From a checkpoint of a small transformer trained on Wikipedia.
Size: 13 layers, width 256, 4 heads of 64, MLP 704 GeGLU, vocabulary 648, 10.7M parameters.
Architecture: rotary positions, biases, capped logits.
Training: a variant of Muon for these matrices, 181M tokens.
Each number is 500 + 25 x the weight over its row's rms, rounded and kept within 0 to 999. Layers, rows and columns count from 0. Numbers have three digits each. The size before them is the row's rms in percent of the matrix's.

# layer 8 MLP down (transposed), 704x256, rms 0.163, rows 317-350, columns 0-63
099:534485487470498511540470528497507440465548549489519531491501498526548474511465517486529486507463542525495537510506499493508533496512500484505511486504499486447517510463478499482498465485520487
094:488511516538526477478532486502558505488515476503528532492459450494522481524466509460472500511509524524488468553529528500483480452536513477445485461500455479494496505506510526515484511499470509
102:487550526504541529503467502490510444535491505503504498523518489512493511486530468438486516564484477489531503505505483480483525501486492497478478467525504556502522471517501487510485506494476549
097:497514457540500539500486471521521521497461486476495460474515494483502499462527563479489467538553450463533498479496506525525534477497478475521464508548527514506516562495479475479539503490485525
103:476476462471463545469501500519500534444500495493536467514471524493449497494490530506495473465521506510484455535493522533520467501512466496500521503468536500489468527514488456478513509492480497
105:470530489479542530508533469468488531520485510481531460505513483445522468511498544477499482472471525493502532524513521488519528471476465504475505520522486486469543529522513448492506511518506491
102:515519510456468508494509491495503474515521535506455525491545526533488511506494512504494485504519510527470534503497517537545523516503534513518498475573487483496506507490460545484532463514480477
099:530470510526465457513479459501535421529475488514465490523493491458457455488471539502546513501535504456435517488517490505492458531551535489517540511519494508473530492528508476505560499466496514
098:450521474523425528488491516494497549505484510484518490494485485493520500503524515462489494459485535549452508447503487495476537485468503529496506503504512527508503510474541468543533520479495510
099:497503514501475516510494488488505544506484517515502478494514510474511484507543490479495481456536535491489546491500496472442524510499448517463519572505507500496500487522461511433516466513531464
100:525520473451484536504517498521517472507546512497493545509511527516510467463501453564509498459524481498515526533456482469472513482504523505498472533482473513486492519528530502491491521530479468
096:489498524500494492509486497533527546545516525504466467448488525511502510451503513531477535491522495522480534517500474486495468506446449490480510509554515490503476505527540492508467486525503495
104:503549524546457507496477533488490488468486460507522498516496528520538519475485462496476520500484493497512547522478496506492529512536486502497500488531465514531501490486494514455510578498510474
103:475493500498474482537499518459500488529525545519491465513480432482479493498492475492478500523511490506492519530524475470519505502483465467482542506479494505457490520460546518471522518478525463
099:496473514506483546530518528506515509495479520511541480533530526518495494500523476520558525540494483455515520498505530509478484511458471456493482512494489515541509493505533516486474467471518479
100:462559493525516474528505507512490542487508489486512486487508468517523491516503502536465502522507524497511545553490469492476484496518495490530499482468525496486460488530498492513499505494513503
098:486485522505489470485483504490521522488494522576518483480506528464496477511489509493532486468519531516521513489482502526516494544540473492512460505539487498517508491497496458507464522527482525
107:495536484542533506485493519523498500504504542512491507493475500511485516453472533464545538513463480479484507476480522552500494501500513485576482499522532519522509496524513508503460501495453455
111:517536519497475506504510488532515485479507433470480490459472513475518496532494493541555532555481475505523515491492530510514520482519537505498495482540526539521511445516536500489487526512476558
100:502425461513483515475513535529498490487489480528542504520490458501507508536469505504492512486515494475511481530492511475497461524479481426467551517539499483454476468513477540480520525500457488
098:504483466440515500478472573515507518504529478506514507464466492481471509507485530557504530484461480495509503491490463494495491537467477506496506485522490493494523477496501489455533494500491491
102:523512540527496473524491502492514489470538491500493513504509507478469507506523483505505484467493498484462526476533485501522563446474480512491479470479553508496469460495488504530512531468490518
097:490513555533520534490524461489524490473486503475542493527528465467496506495458523534426482485502541521507532498521525509489430477521450513480496499495491486520535463505475500488519521503455501
094:528499490484494500471508497508524492501513477492533497496471510510527476447477495486513510468470491466495504457459491455503505477472514524537509472503474461503538452458491534491511459513489480
094:515491509518495466529515479492448487531527512490529514520520476512479509441523544466527497514492541508474502481499528485518519512519484437502549499469496504524512526510505478549492494497544487
101:479490520558497480471465498523459499479499487489488492452550461477512482499507526547478524490531518478523469501507486467504495489501496475540509513538537480531468514480469508520478488562571473
110:509503520524469522495489518459511500520529473481465550469504508489539514509517457531493455488487507497506454496469491515480498472482463465487501513502495484510473458512464455499447481523430492
104:502523451514495513470518473456489510467495484497477527471498500475490475513510494521475520476505489505470515507525512511462531477531492478487452490445500499462539481486478495533514487492509508
100:485546496497485453498486483523416453489540505551512476527490494522514482514476516484508526521532465508479529529515436457547503519507506456468526495512499501474482511466524550508426512481529495
097:482495494532500531510516493523531493473504533465491435462433483510484498469524488549457474491504504493477527487554472515489534474540503506515461516475513476501486487494553530484455465488477508
102:488487483504522518528516541479484570513530517504505484480470499512471512479516459503484523509503497495481489511517495498532491526500533570520507472536493523511501519460532441534468530521487529
096:481478455515508507481508506491503520496503466474547473515482481488498505460534526510514454514483536477489457500485507532497485531476490463505533475527477505510467524510532497498482487480526489
100:494515525512479497503540502505538521483524501457475493493476470523546494539526481522534496476502511480483479462552515483499497479540507493523534550474531492461514503484527476485495508490554498
100:551472467526497499533488486487485504492554483528491502455435514535505492515474508453504466499464484481535469527484491476516498499428503508518475488504486488521509491489460478472499509555467487
# layer 8 MLP gate, 704x256, rms 0.0831, rows 318-350, columns 0-63
094:493465487482559519477581493498483484485509516446462553500517487541513520475485491454559513517496467498503496451538489526503530539511487498504486492503530501462525460500541529522538523471486480
098:488503476484480537486491464493554498526482536499476521512536493476482481492498522496518467564526492507525511458531477504490481481515473538546491470506504479483536476512460462512459525473511524
099:525483498472491506522524476497542515485478509493490538506518503480489486471519478544528530546494471472466531497491555506465522503503474527530503531484496473506446521514483497495487502489482522
099:527530526507500507544514508508463510490509520495488511444484462502523495520499490537479498445482507451518521495486469511518501512483473517498507487521477495524518491481491511516497517468516494
105:500502518475478481472469508502478461470508533504486525528492493489505545546472497465544491484519478507515512473489533453500484518509463492481474492495529512506489499511508544515474489473508490
104:499561496534497541494443513488472521423514494494464466459469493477519508493521511520470496564454464485514488491519452494525520482431447467509509507516473510534483469499484505505491527501504504
098:486499455467529536544500513504475493502490528481474478562532486540499493544504543478522508498515500498463506490481465530479502528481521491494492458512477543499524465540503546488523490467505447
099:503536519498524477509474521490487562515448514480502483529454521518509483489518505485568453500499512552492520500511509487495532518429499478471537530507528505525501476477537504494532501486526561
099:473499503487553507536501523502483465474495495458499514505503510522495460567478450492529459521473465516499478524530471487527489477471513480545527475451502473529488513453491501446505503508499505
103:489484510518466527474506491490529467539528459511493495509488529522508477542462490543479526494494519532450524540487485479506451494538532520508544501550499526474463517512524496505517526497519479
098:510478486520506529524490564499511488528506508491525456478463467496503505540497491495545486506473503502520489476511451483488493486450524484498516539558485495453519514531514496515480481519547492
110:528487490465513520493515528464503495494527527494480486486495516540536504436450527446499460489522532488520501530528491487480465505487483541452521521482527467468538473524527478496542488498479502
098:510478504512479493480546492510537494507502509504504523452471475544499501453462501520519483495475485516534497535511481520546484524510505478474503482535572511484478489506492509496504492509494505
101:534459514520514516489519471497493518534505487525502502480498476515498489486524475504479531487473525507533504529526504543538509573505460458511516510483513528494510489510515516502481474515501520
103:494515444536536484501479496520488503531497508477464518449506506524503527486544507461489455490540515481500513497519492500530498514476482509483506469533510504486538499520459515512500475516510471
100:502498476484524532522546505543477506460536444524549546497531489545528458520494506489519455468502486435488515507512491477523473514531508494521498513495471475518506478480511539469476489543527458
101:526452484534472492504508504505461511533509519520468488466499470476481464523514559499501500521498482480502522561518519478524506501522519492444482490492512512561464495451500513522405469466502533
102:480473502516490532493518520515489446527518530521527560516510502514531493447465501480486555523496521499501534520497493508504490486497497476487540508508506554480504501494488493519486494486494510
098:487500517527524490505503538542529503537476518477491479533468543475497505489474483503490520509518484492541505496517501472481510500507508524470499502532537547485493523512484469500514474482523549
092:483485557472459518534523481508492533516512489513497476524526461456483480506489483523483507559466482514519534560491500506509500525529481538487474537445512479512519490456527476524518502488494520
100:479540541533510533524515508454523480537489496522486504484549510492482461556536475509507541522517490490517504457547485508500524509526438460532450560505513519559485534506491486497536514522555514
105:519480523464474529520482485486555495456502500437515528499543517501494516500467519483519533511500488511478491494477523547493473481498513565496450472525498476463507517491459481538520536528480477
099:514498519539474511473491529507475510513463501510470486526491499489492476496506475474507513515517511476493441473476520489518480480549530556503518507542539464517502501470501540520514447466493482
095:522508483511458505516480529451497466517540464471527494465494475506529456497501505503501491490466455493473506539467494448514577508485509502464508548485520520476521516533481475510495485520485476
102:518528473506479507514497503552472528462489510500461496455512500484497474514455522496472486530538529492499523515522488447528508474479468523533488479471493534559456480481518492487478492491485538
104:517492492413469464521550483497516494504469498505500513528510476527453514512482501528468540509481502474510523487485504492509534481524534498456480524494447485498539495471498526433545506477529496
099:469511486478480463519562519525520506479496491488502504509558488499495479513525511544517485499498480489482520480531533492509487513498512522487512494500523510499542517495497458465533462506449472
099:526512524513530476521493503515462493486494515508466511481495507542505507491485513488482510524489491531503509519568514505493531492534487531528474491493499530511495499508523504512461469507469453
100:509494511491461496488558517517519545514485472490489457508521542478464492481532448472503488492487483491497489519508503466532480486467478527481465492503498511540500487505454468538486520506477494
105:525505474496528510508494493453473592499497474536496472502494480511485529489490499450463513505530519450486486523499468490478482497479522489497498494498477484509495482506522534492518518550456454
098:535471473478489500491523508477472511493520507473529525469559503486486527498444502462473498502511492514463500511468476482476500507484538436484451506517458481500501507496482457510511486541469544
101:479543511496483497498524514516484485488517503486491482443513491518504481498527495489533517539478506485479468471543502478535504496467546492491502518473504487473465479540520506468503464455535479
100:491547483538520489482522495491521497503487470484523538508486527520498509542470473511462523502526520518521489464498508502512493476486485501455500485448516505534496503475485497477497525475503467
# layer 8 MLP up, 704x256, rms 0.088, rows 318-350, columns 0-63
096:523477503492496469460481519501456480500506532504478518444578532511482514504519510501457502510505491518520501456514521508506499542517474515533544530483500500519495505465514492450479499525495475
096:471523510519506497521550504509478520469467503505579530493535490530515474489512508508440503534456530515508485527509524490526535502508495496540550524483465457518471474480502490464479490507499472
098:440489513480512531468494516507505525514528558475482482479491491480522509457485488527515503500496451501478530479516494465509493499539483494514500519470477490508495553527490522516543488484496488
100:479483488484503527482514575478464473498514505500502546496507530514501519562507556489480518525518528564485544534544513468485491531499480520463475487515492503529475495489482539507487531488452502
101:507545520492503487479509476501487485476439564541519497506501510494501510506542491508463548488459476506492514531485525461502467479552485485526547522535477460514508495492476468537520487536519522
104:494466508496456508490478449546523520505482513555491502527510517521496542519517487532514519493474493496519435521477511507514564473514525486495511546502523511520536506516481456516481543459490489
102:483495483499511469513500481478513504506538495525498505482557508538486523498477503533493536504478507507478469531465535452488521529501525488509473508511479519466524501486508482455469553511482490
096:450514502527492486512480514506545487521481516429487514483459488477451467469468538525502505515525513523474527522471452514504550516520476499490484528458468491511516497457509531509524475504498539
094:532544491549497503482541537521467465538459513469493526503502500464521523477517518466483499490481509543485497499492494518496480421484516513485561468540515455512494495494500516522476491495545496
100:554494490510520504481492491492481542464487536480532561542524494503454538529519471514480495493497486528493493500500523488494462498445530459518520473504485483491473516522490521558541509468482502
099:544472506503512508519513495538488462505492484510521499470454476476475481526479466489486494506511521511527501430511496484464468491538534514497503502523519513510486549533463518516517565491492472
098:505473505502534458503525506461460513533493490463496520520564516489492523507487535489515441411514470522505507518471545477549483555540496527508510465494484506493472499510538524526495509482454492
101:497520474555488541490477503537519493490520500527475560511513468442515529478544455494481527529534553481515490510479469506521489481481464475505475503493463522476505504501476481485527501553484548
102:492547502521505479476493528511507548474487521477487517459466536468534532487508502500492460495527483524502521474517502459472497524497533508460535518505528479499447459506514505499554516543527506
100:473511538506547544483533512530520529475487491513534523478511517501489489466509473524565535450489521523504526545447499532514543544475467483531512535517474488521494485489548467456480500449533493
096:488490498500480515467499500491476536531475481503470540526506492527490513505484482496461518515476499483499516505519488500503496482505539512470529521501466520517555506487493546486467507518496543
105:482448514496473528470472525511499513531494513481495466512485502474504480447478468543501524464509494524508465508528473521502508514540525510490518504472514529505506501482500502499440504477486508
110:493518522492513495468474487469494535484512503480514469475507472525473459502510464556513495483507500515503513492528543496485504488529535486504543504491465504514551464514488530463496519520476511
098:512518538470563517482524492498492486481508498522491477507519468491497496516509553491496508503478522482530502508516479522498499522496512502513537521481508460477519486472469505522533505482517471
094:485499489554476506452510462466491463543461497531499498531523469491480481521489516496518504526463495460527530503500502504487515471479479487498507488501513570504490492497553491546510534472508496
100:473535506530475493523531515478461525512564491464538544498510460495478479511521491493474483530452466516487476476482490468468500543513545490482502463491458535516498482448466572472476491426463499
096:492511507533493505503482484477502523482513511542521492499488521512528470474503538483516518487478461478481470492489468501508473454529482520479517474518508545518500469505498550499499511497494512
098:511491478505487490509487494536505508466502530450504496473515461484519527521480501518488541485524497515516538505506515480526515501541489500493512507501511529514501487480530513466449511546470521
093:487505499520513510482444454495511502485523511507488504523487476507483526466538489494547482520524491450442527532511529483501535514484489542486484557504482513500514509531492513511492535492501528
102:472501567520498524490447508513499477528492502478503517507545540492508525479468484485485510466535519475518487506457530483485445486527439528490525452499517539509495507539491499492499473506512507
110:489528470504509499483502465475530528532528462486519495510505542504510510510514538479476478497491495516489483487475532457533534503520462490510480515535460493495481500459502492514531481530534516
096:462514443529466498521473455496535537476505489491473479502478505511507469492478494504471479507493513513516487483511468498508498491429525500552476468465464492494460521534499504506477529524486482
097:489472491538463435490501525529511512458532513544473466466500544493501488537474477519512505504503503492484502521497531510491523475516476490524447512480478474493520493480483509489471541487469436
096:456455504488503537497522512469513504488493515468486492526496578475504515523496520500504516526490468501477500487535500492478429438525496471484477495552426506516512496506467516440553510495504509
103:454481485521535526498521520520470501460505508490555465465473475533496497507514502500535492529531510487493482484547478474481453482462502522495523487496524506492433503484474502491515508470538513
096:508496560474515514475480476519483545498491494490470487524507489517528461489488506537474524520473477505548477502497518486494456502515506496502510498515486529487483503493504522516526511502509487
103:504532490489498489500539547495507498507528521490529502470487536516449496471510510497486493471482532474559489504486483449459478500507495520470492490551466519528490496451501486451516484481494472
099:484485512521544460479531491530551454446497473503507489485489505544474498474550521516484514484528522460544517474455472492493498542481506501496483513477445474521501506469512497488497438506489488